{
  "n_layer": 12,
  "d_model": 64,
  "n_head": 2,
  "n_kv_head": 2,
  "head_dim": 32,
  "d_mlp": 128,
  "vocab_size": 3005,
  "activation": "reglu",
  "norm": "rmsnorm",
  "norm_place": "pre",
  "norm_eps": 1e-06,
  "positions": "rope",
  "rope_base": 6800.0,
  "rope_fraction": 0.5,
  "qk_norm": true,
  "attn_scale": 0.353,
  "bias": "none",
  "tie_embeddings": "early",
  "parallel_block": false,
  "extras": ["some layers without attention", "local attention windows", "gated attention", "capped logits"],
  "init": "normal",
  "init_std_qkv": 0.0625,
  "init_std_o": 0.0,
  "init_std_up": 0.0625,
  "init_std_down": 0.0,
  "optimizer": "ademamix",
  "lr": 0.001,
  "lr_mult_up": 1.16,
  "beta1": 0.9,
  "lr_head": 0.013,
  "warmup_steps": 290,
  "schedule": "cos",
  "final_lr_fraction": 0.0,
  "batch_tokens": [8192, 16384, 32768],
  "seq_len": 1024,
  "doc_mask": true,
  "train_tokens": 122900000,
  "steps": 6610,
  "dataset": "wikipedia_en"
}
Each number is 50 + 15 x the weight over its row's rms, rounded and kept within 0 to 99. Layers, rows and columns count from 0. The size before them is the row's rms in percent of the matrix's.

# q: layer 4 attention query, 64x64, rms 0.171, rows 0-24, columns 0-63
# k: layer 4 attention key, 64x64, rms 0.164, rows 0-23, columns 0-63
q0 223:62 55 70 22 14 18 54 58 62 55 40 30 59 47 40 52 65 43 29 68 55 62 61 42 73 38 41 28 27 53 35 71 61 45 41 48 53 75 22 58 22 44 53 51 47 76 55 42 36 22 63 39 38 35 52 50 43 52 51 28 47 67 50 62
k0 093:69 74 74 37 26 42 48 37 73 34 42 23 65 59 58 55 58 47 31 67 52 64 62 49 59 46 30 34 36 68 24 56 60 54 29 46 47 83 19 46 27 48 49 59 53 64 42 49 39 29 67 49 32 50 55 49 33 47 64 36 44 80 28 57
q1 057:68 27 59 30 44 45 57 42 73 44 46 41 57 54 92 58 43 51 39 55 64 33 47 24 40 57 58 41 30 74 64 60 30 67 41 61 53 64 35 50 33 42 34 46 41 56 70 64 21 67 41 53 40 57 52 70 45 67 61 16 54 54 15 37
k1 223:78 53 65 19 12 23 54 45 65 53 43 28 58 49 52 56 58 46 32 69 48 62 59 40 58 46 36 37 23 63 29 70 62 58 39 52 58 86 24 57 24 46 50 55 52 60 53 44 41 25 60 37 36 45 60 53 43 50 60 26 50 73 44 65
q2 224:41 46 30 71 92 82 50 39 34 58 61 73 41 49 55 42 36 56 74 29 48 36 46 58 34 55 69 64 70 43 82 27 42 59 64 52 47 26 75 40 69 57 47 46 49 26 46 52 58 78 38 59 60 61 43 47 62 55 53 65 47 33 59 35
k2 238:35 48 27 77 89 72 49 51 25 59 51 84 38 51 55 42 39 52 74 39 48 35 44 64 40 52 64 59 71 38 73 37 39 49 67 46 46 15 74 45 77 54 48 45 51 37 54 51 57 71 40 56 65 56 40 50 66 53 45 67 47 21 65 45
q3 083:61 64 66 29 06 14 56 60 57 53 45 31 52 48 27 55 68 48 28 69 43 68 61 46 65 50 29 38 31 51 19 61 64 34 42 47 48 66 22 55 40 42 64 56 55 73 37 37 46 23 68 48 38 34 62 45 45 37 46 51 50 58 55 70
k3 039:24 94 70 63 83 72 38 45 67 33 41 29 38 54 48 53 67 65 60 54 55 67 40 52 57 43 37 29 72 66 54 39 49 41 51 61 62 58 57 60 41 33 34 59 47 70 46 63 50 58 59 44 27 30 38 30 39 40 60 65 39 68 19 36
q4 154:40 55 30 71 83 78 43 42 34 53 62 69 41 52 53 44 40 57 73 24 47 36 49 59 30 51 67 67 68 36 77 27 43 54 70 57 41 23 76 43 69 54 46 44 53 30 43 50 62 89 40 62 66 57 47 45 64 53 55 67 42 36 57 35
k4 145:36 43 27 78 75 71 57 58 28 61 54 84 37 44 49 38 38 52 66 32 46 37 40 65 46 51 65 68 71 34 63 37 44 46 69 48 45 15 75 36 79 53 52 41 51 32 51 48 69 71 40 57 65 55 45 45 62 51 44 68 46 22 68 44
q5 174:58 51 75 26 07 20 56 60 58 42 41 33 62 52 39 56 62 45 29 71 55 69 52 38 66 43 29 39 36 58 21 74 59 48 32 46 52 77 29 59 31 49 56 63 47 63 51 46 43 18 67 45 39 37 52 56 34 46 49 36 52 71 40 62
k5 184:62 65 76 29 15 23 44 46 73 41 48 23 67 54 45 61 56 47 27 65 53 64 52 39 59 53 43 41 28 60 28 70 64 50 37 51 58 82 24 61 25 44 51 59 51 66 43 50 38 24 50 41 28 42 57 51 33 41 55 36 50 80 44 60
q6 092:50 41 37 67 72 72 34 37 55 54 71 76 55 57 52 41 52 57 53 29 47 41 41 57 48 78 59 62 75 44 45 28 36 45 60 36 54 31 79 41 76 63 69 29 53 30 36 46 58 56 33 65 68 56 50 49 46 58 43 86 64 29 83 61
k6 125:33 43 34 80 87 87 46 53 38 76 48 63 35 53 37 38 42 55 80 32 36 44 48 61 45 47 65 60 68 47 68 42 37 32 63 49 30 24 64 36 68 43 50 58 36 37 53 63 56 69 33 63 66 54 35 46 62 53 40 74 49 36 43 32
q7 108:32 55 48 76 78 74 33 45 20 44 59 80 42 59 37 44 44 56 76 40 49 42 43 66 26 63 46 58 73 62 71 34 49 56 56 48 41 23 77 49 71 60 43 42 59 30 32 57 64 63 46 63 62 46 29 51 64 62 38 67 45 29 74 47
k7 066:57 00 48 72 41 32 54 65 43 58 45 74 72 61 45 41 24 35 28 53 60 43 34 44 43 49 57 59 36 50 29 70 52 64 46 49 48 53 42 51 50 54 47 47 57 60 69 54 45 10 45 37 75 61 46 61 36 43 32 43 73 37 66 71
q8 067:65 45 50 45 59 41 48 19 38 49 10 81 75 85 57 34 38 65 68 43 38 53 32 54 49 77 59 67 62 53 53 60 30 88 52 51 49 47 48 49 55 47 51 70 64 54 58 36 59 22 52 61 74 56 48 34 43 62 32 50 50 51 57 67
k8 060:75 66 60 59 51 50 50 40 62 25 51 97 38 84 44 55 59 29 34 35 64 49 31 79 33 65 52 45 70 76 73 27 62 69 47 56 54 50 39 51 53 50 34 67 58 32 44 43 18 52 46 53 44 52 48 65 50 63 43 59 57 45 36 33
q9 067:45 71 41 49 52 53 65 57 63 42 26 53 05 36 49 50 52 53 65 33 36 47 59 46 45 63 53 46 80 34 60 49 66 82 56 52 32 45 50 64 58 18 61 43 73 28 49 69 78 67 75 46 55 55 49 49 51 63 55 49 46 80 51 19
k9 073:92 38 30 46 39 63 57 37 50 32 23 66 45 43 62 33 57 68 44 56 42 56 54 85 60 26 44 42 49 82 28 34 51 53 56 50 24 58 44 51 55 45 46 65 64 55 59 64 43 67 42 34 45 50 86 40 39 50 51 56 46 73 52 82
q10 052:82 49 45 49 30 42 57 49 46 62 47 62 50 48 36 47 59 40 71 80 28 59 67 49 47 36 57 65 53 35 55 75 75 47 56 63 57 40 76 60 61 44 50 74 69 76 74 17 72 69 56 30 63 37 34 42 39 50 66 38 66 30 54 66
k10 053:58 53 51 30 60 42 57 45 42 51 64 59 31 67 58 43 54 20 54 44 48 48 41 31 59 86 60 35 53 59 79 55 37 42 20 37 83 40 43 66 30 73 48 47 64 45 24 50 53 44 77 99 61 46 54 51 49 60 41 56 58 40 53 55
q11 066:27 48 53 64 31 63 36 31 39 42 55 74 58 62 53 55 54 53 26 60 45 63 62 58 73 39 39 48 43 65 58 77 83 55 25 27 67 51 59 65 59 40 69 59 53 36 29 23 39 58 44 14 13 57 54 39 40 60 41 61 50 56 62 53
k11 071:61 61 52 52 73 51 65 69 38 44 54 49 70 36 75 45 44 62 50 58 53 62 40 57 60 37 53 78 56 43 57 63 33 48 16 30 52 48 56 62 27 23 26 37 40 59 55 42 25 44 58 82 56 63 25 94 51 65 55 46 45 31 34 52
q12 074:40 82 56 44 54 61 28 57 52 38 73 45 78 35 41 35 62 54 47 42 62 33 47 57 59 39 77 38 55 15 20 55 26 43 35 59 51 35 45 42 58 66 48 35 24 30 28 34 84 49 59 62 61 36 49 43 37 48 35 52 59 44 25 38
k12 071:50 35 58 54 03 49 38 62 45 76 48 68 44 43 59 22 52 28 37 47 72 55 97 42 51 37 37 53 28 33 42 69 71 31 59 31 30 72 33 43 45 46 57 43 49 70 68 51 60 51 66 48 58 59 66 50 54 57 60 42 46 59 37 58
q13 076:50 45 61 67 55 33 37 33 53 43 33 44 67 44 31 59 95 67 55 53 43 62 47 64 39 73 59 56 61 39 42 71 53 35 49 45 30 45 50 77 80 52 54 51 53 61 41 54 53 33 57 62 40 53 51 40 58 29 32 61 42 68 81 97
k13 061:74 25 62 38 83 39 55 55 48 61 64 33 46 39 63 59 36 35 50 41 27 50 49 44 48 31 27 71 52 59 67 49 57 41 41 34 62 33 42 65 43 34 56 24 44 70 52 38 47 74 50 21 82 45 57 56 51 44 29 31 38 65 21 30
q14 080:27 40 56 50 41 51 44 69 66 46 83 25 61 50 46 55 39 43 67 54 42 60 52 38 60 27 61 41 57 29 51 45 49 20 26 76 40 52 73 65 28 65 62 73 27 49 48 42 66 42 35 72 69 60 42 44 26 37 57 42 31 76 44 29
k14 070:55 74 39 46 45 58 22 61 28 68 63 30 55 32 44 63 77 40 51 43 31 48 51 39 39 61 47 28 20 16 51 73 59 26 52 34 49 36 35 54 52 52 79 30 62 69 51 62 66 45 45 59 31 42 55 65 40 41 53 49 59 16 55 68
q15 064:57 61 33 55 55 50 75 28 75 58 70 61 30 40 71 62 51 65 40 56 52 43 48 48 34 47 36 53 23 84 48 59 34 67 45 76 64 41 44 46 56 45 34 45 49 56 59 70 33 73 51 77 24 49 48 37 66 44 41 44 82 41 22 27
k15 069:36 51 47 41 70 65 71 48 46 61 71 44 26 57 28 31 51 83 38 36 70 64 43 54 30 65 45 80 76 49 40 44 54 60 57 44 47 68 56 51 52 66 19 51 46 58 31 65 64 73 55 43 50 22 41 54 58 60 45 26 15 66 40 56
q16 067:29 81 66 43 43 59 21 23 61 32 48 67 69 36 52 48 34 47 39 62 73 48 26 39 45 46 34 41 48 63 34 41 44 51 42 60 31 39 38 65 52 67 25 76 38 51 41 63 26 35 57 67 66 31 20 50 42 46 61 63 53 32 25 59
k16 065:19 48 62 69 52 42 52 72 28 91 65 30 60 56 37 52 69 35 46 56 77 53 38 54 27 49 56 72 57 30 57 55 63 50 57 35 62 55 49 50 61 59 47 44 56 60 09 38 65 44 35 43 58 42 58 23 45 37 49 38 36 60 81 69
q17 067:69 40 51 42 60 44 53 32 70 53 50 64 49 70 47 66 51 44 59 27 44 45 42 49 47 72 51 75 27 73 57 28 48 28 77 75 71 47 55 47 20 33 78 37 48 68 68 53 46 32 48 45 47 69 50 43 57 23 51 58 67 16 61 31
k17 069:46 50 58 46 46 82 56 36 58 62 56 25 29 58 08 32 54 42 83 33 20 56 22 48 48 55 55 25 57 53 73 35 52 50 21 59 51 50 55 59 43 55 54 51 31 41 42 42 51 32 40 76 40 41 44 41 65 51 65 61 70 60 24 50
q18 062:51 38 69 46 54 57 45 32 17 63 66 56 70 44 32 38 38 75 56 64 46 49 54 57 57 44 83 74 69 55 46 48 38 33 61 27 71 42 50 57 61 46 50 39 64 50 63 29 72 47 64 20 53 76 64 39 74 59 32 54 50 75 70 71
k18 076:87 58 28 74 58 40 52 41 57 31 35 49 47 69 98 49 56 35 36 57 46 50 71 29 38 61 40 44 38 54 57 53 37 68 44 32 40 52 46 65 59 30 38 58 44 49 51 56 20 54 51 45 42 51 62 68 63 73 46 19 49 46 15 49
q19 068:53 66 47 57 45 40 37 78 40 44 40 53 48 20 48 43 29 58 26 82 50 63 66 86 52 49 50 65 68 47 30 51 67 53 67 28 47 58 38 42 76 47 49 51 57 36 61 31 62 56 58 31 70 48 70 42 69 81 59 81 46 54 53 68
k19 070:72 47 32 62 42 60 67 26 51 28 14 58 34 49 82 55 68 21 40 70 62 59 47 24 55 44 45 51 47 54 58 64 27 67 27 50 39 42 29 46 56 47 25 55 63 38 53 69 32 72 58 56 52 69 52 34 43 62 43 21 62 53 45 42
q20 056:74 26 51 51 71 60 58 81 40 48 37 42 66 43 67 17 71 45 50 87 33 60 66 57 33 43 53 19 56 27 49 70 67 51 51 31 40 43 56 34 74 39 55 39 55 54 62 55 79 45 54 60 61 73 55 58 48 61 52 49 36 67 61 68
k20 063:67 35 45 41 39 53 63 64 47 17 52 61 41 62 69 55 42 58 55 56 46 49 72 36 72 61 56 26 53 41 49 67 51 60 60 57 40 46 43 42 39 54 73 59 48 36 91 54 20 88 74 56 72 43 60 65 62 39 49 50 46 40 27 16
q21 066:33 60 57 39 27 43 56 75 49 28 45 32 36 49 25 52 78 61 48 40 48 50 40 39 62 62 43 83 32 22 78 68 63 41 46 45 41 34 44 42 54 21 66 60 65 52 74 41 58 91 60 53 41 64 39 61 61 43 61 45 43 48 61 28
k21 070:52 37 50 44 56 53 42 68 61 41 63 53 36 37 54 47 71 59 53 47 48 50 43 60 84 35 40 42 22 33 32 43 54 36 65 61 42 47 77 41 61 56 64 47 34 82 16 37 72 31 44 68 60 07 53 52 52 23 45 58 38 52 66 71
q22 060:52 68 48 60 43 57 66 40 61 52 58 28 55 22 50 50 67 68 52 03 51 47 43 48 45 40 96 43 39 29 58 51 62 27 55 68 37 49 62 57 53 42 52 36 48 53 44 46 79 59 40 26 45 59 67 29 45 34 44 24 50 69 53 24
k22 066:75 50 41 26 43 50 55 58 23 57 53 60 43 51 64 44 39 26 66 42 33 61 61 63 48 26 47 61 63 34 26 40 47 40 55 31 59 46 37 57 28 22 50 56 60 46 82 63 27 66 55 53 40 32 62 61 45 62 78 41 23 69 15 62
q23 048:52 59 28 50 36 40 39 78 51 54 49 68 33 22 51 44 67 55 49 46 62 48 51 69 88 44 64 63 33 29 60 42 72 64 61 48 37 61 51 15 56 61 22 53 36 64 54 62 41 48 47 43 72 47 76 50 79 58 41 18 43 48 62 67
k23 058:32 50 61 54 36 47 41 58 65 46 29 58 33 79 54 64 43 38 51 21 68 55 22 64 69 35 35 53 64 80 61 43 31 37 48 58 58 60 33 60 45 51 46 51 38 62 58 38 52 25 63 24 50 94 36 37 23 57 52 76 48 39 43 47
q24 060:51 58 54 61 56 62 53 25 42 49 48 63 85 67 33 53 24 63 25 60 51 61 48 67 28 54 46 58 41 76 16 52 39 68 41 44 42 39 51 59 71 67 36 51 63 74 41 50 76 33 52 29 73 72 37 35 60 75 38 56 42 67 59 61